python train.py --num_hidden_layers=16 --num_attention_heads=3 --vocab_size=4284 --positions="rope" --parallel_block=false --init="uniform" --optimizer="muon_variant" --learning_rate=0.0114 --lr_mult_down=1.5 --warmup_steps=200 --decay_fraction=0.64 --train_tokens=143500000
Each number is 500 + 25 x the weight over its row's rms, rounded and kept within 0 to 999. Layers, rows and columns count from 0. Numbers have three digits each. The size before them is the row's rms in percent of the matrix's.

# layer 10 attention key, 32x96, rms 0.137, rows 0-31, columns 0-95
086:529471509547486483546524472521505529521475511530531533491440482511500495464454516498491474491480488532502493560487532508469486484484487511490453547491511481482491527488527508491491467487450452538495483525514485516455478512526542503497532513505507493503527477532514474456503504533506490518
099:494510538499531483478522486481497517519477521510531502504519467504499477503504526514513458472493488465509533472499467494481526488523468581488476474476490514477518471502478506498483513528525509473527486480523530500504490483483526531491488501550523489554578537506492503517480519502547507565
084:490518481482518503465476499505516530527497511546488521486500477468505569503490492477510472481486488525521487491518513508498551488495546453521479457513484446499541491509475449485470502488497487496506491471460513524499504481471480536492540514501506503452527489510519488440497496501520494575
106:514503479499496517499453516488514454535524514508534483464505461514524498500504533467483445460473488508511505486492496528490493464510516459497488492508540489465484485471486576493454461502532470501513487506462466504525460538498450491479509517532499455477497486493457472483468494495493487500
103:528526483509520513525516483528508528501509517505498530486500515454451500520462512543478525459483493513480575464511481535509516480481490515475502503495536449528460530525480465454498526476496505471532485506479530537499512512501525557496466529481495534513477496503501471505462497531500528514
101:490463467483526549461527491468545542483475505479507535523515530488486510449469500518498457507494529552470482473515485513517494457518485511526493517484524489483504518468554527472464508563515511511501498457511480474471501525499496489470473519483516484523502488517493491486479495482486538453
095:486493458470507485489538488477480506512508477496494470467475448494485535496511520520528499513470489494546450469502521508529519468540497515528580494511493478554485505496498540530480485522514459471489504506518490483502514499535513497518453480463498513552494513482458459508471482506493525475
097:482480467535486502526501491505530481488460492512472537505495524488503473483494502479487502480530493505495505493450502546489458496522540510518503516477476529507515530471530534494490442477493433526485540554524480527538516488497527469502532471533467484513509532496485491506454478493556505480
115:504481496486509518485480464467527512539477498476527527520465473522503490493531504474457477540455502474487554524531471446520488512517509525531512493499517515506502512488493508459479498440549504518454489528499484512472484529501519483501532479512466502490488460545523482473473517499473452529
093:467484532501474535497468519516500504498470521525510532513502449528495514477513494501545512501488498482457565480476454535518484488462517435503464520495450471492527511509487501539518478503482521496492540484500511474512480535523467509500501456502474445506446501501493505527498516477499470498
099:491467518489508504548529483532481485498529512481517474529481451515534495524474515453482530540535521479494511533464496496505483489503500473522532523491548486440501541475509552502484494507505488494468490503503470445458497491509453444487498494452502489475501464517471497513498518515510472484
101:479520415507492450469520457524489481502491491526490503488472495525506511485547477529547496501506483502481487511534470496513487491545502508514529496503480501542486499506550524529482474524520493483463535533502502457526482522481496462484526527489508450463491447512510536500536486489486498511
091:478491499513459482480499514482480503558523487494484506491504513437521530512517489511497502460502488498521542565481493533522517516523492502482470462499508516542487495523535526490517482499531452479467472523493474467505496520499481541526527511496476503574508518488498502494517578496497471497
107:487503499518548449540497510551505541524523504537496522491498505469469526527441507521483478485498449527473482536495507533524490495474494525490498484479511476492527515502508444476513480500485551495508453504512508514473492494465504565500493505496524519492539527548474488490484507507512522545
104:533537453515473514560522491513551472540550442518463510469515513476480453495498493525519521493542482501525493463478535496507483504489488493516477508479493515477501528467505524511459520474468488480518525464492531494507477495462481530526488521525506481536488501521472471520504491484476539516
092:495537497518527490529480511483520523521484465522493442514510521473496523487463488511509519548489455580504477513493516489458506530465480536513459543497526470500455533532499515488512474503487484539537479506500496524530526504543492509504521505498509517524502493545524550515532494497491500476
107:488473533466484526492509514466499485472513534454500465537481489514529471518528532498475543530507551489521470478489485498520476493493536478514501499512507469499518483456471547511501493516484493511483512498490480461527511514530468450511490494466464468486456474474478548562484478483474502476
090:503501487509484486492543502513498527508510535518517531523493530485492543491472459518487505496450465515487512522518499499504537554468490483486473534495486514493517488529500459463480497471516524555531453548529510536511513523506520530524477543516541527530529483515526478470547519513490500539
118:455460555507444475550527478477498506462473484538499486507465508504489477458486545486549527496530489457515526509486486455498477512490508530491500515496472465475513508520519500494493445558466467539480515503508518502493467472490504484502511495514481479528523481506485472499480522519526515507
090:494500494511485499510454464500488486445515529508520547480493515525516487520463487500516519521504551512519498468522475499507484476521484479536533535489522524492472466454502517495438489535519483517474501534461493482507561501521519441482507474480445499465490515490535528499491511534507492521
092:507517498465496488517493524494477533482537471514534528506502496533521515507520529502498507506499508533537500527520533513510507532504517549428501556542444455504497478477501505519477521485464494525489500554528476514530500497493515482479515494531513487515523510458453492490527516472458503550
093:478464509503526516427538513494484455519476505506565503483495480498475511505499466510478534470498518494483552536508532463517483530517514499520499520520507532478504487478504522533518500452527449504484511461494456474519513488494497478475493498468535492484486481445484550522519485530504497503
098:511491498494508486463535487467535481489460489527541560474486530528472510512524491495493534481521467477489511503516556474504481466491462515494535484477504506453463517510506485502512503468456483479476438476537517497545507485525491533525460503543519485512509517483515506516487526482528474533
102:491519522521486522500535485500490477499486516484538490535396492482511510476521505510481452527493528469513512523496503511515515515523509452522482510529523491477456488481535513518489476476477504509515503500517498514488495491547506483477529477520506501493490482577577522498512480497467474516
085:532510526533474534513535503524504470482488490485529507487547497481511503457433513473501506519515496499517534487464513479505519508472505489506500456501524483463473488519519458469478497471511503454526530520549528504521480515476532493488487548488502548483556496510468513481539522459514502533
101:536513484460520472485512510474482494494448517499499507524520470440494495493550479493523462489484494477485467484500478558503511492495455487466497473454510493485524541524499495469543491485478495511554499532453499506483480492477473530479506543525520529468505474515494441499526516515499473499
119:486453469499458517531536542512544495493489477495506505493469522516532513496497505455521510515524502532475480493504504482530505505529508522494483493524467447506531487467546471499453481505509490524498507551524489533491481548516496492488553483534503473496460459478520560482481468515502522515
096:459492486496495511500527506533479548500553512476505517532494517520523504498526523498470524456521530504470521512518493481473504520469530515459536501453467480527474488523494498463478533458488470503462491531547480485508512497538484516516495539478509481490538470508463472483458471508536453498
107:473523521508505527549526456505481492486504558503525545475511474488520484491491467478545507502507491530448488525482518484484533491526509528504502519514486523515531503529512441554483481457495474526482485539515466523461510497514494524518486530531515490483536540554514486498487493532502512522
119:520512485494533494471510451527508528521509535546493511511514508483497505486474468500503471454476457519502512514496510505478565516469492502480482520506503538504493533546480465462489521465487479501488493498503515522479520489472525554499478493522561508531527509494532430479535545511504498519
094:513488494512489502478521513524431523520489498485502506439510538494510488522509456498453513583517492530548508514505462507520474515496462495523479459505475486473483457512477497483482530501456498523460509521521536536508494497523472519468486491499475487484526495486490473481519499482495545469
100:475491530504517470485467564489472516476519482457503491487483501476501476500484498491531508496508526527525497495459509482553486534510511522545529474512479498492489475502469508514515510548509499517478531451485443479501497526529520510466478448491502484510480423539496509505507480474463491531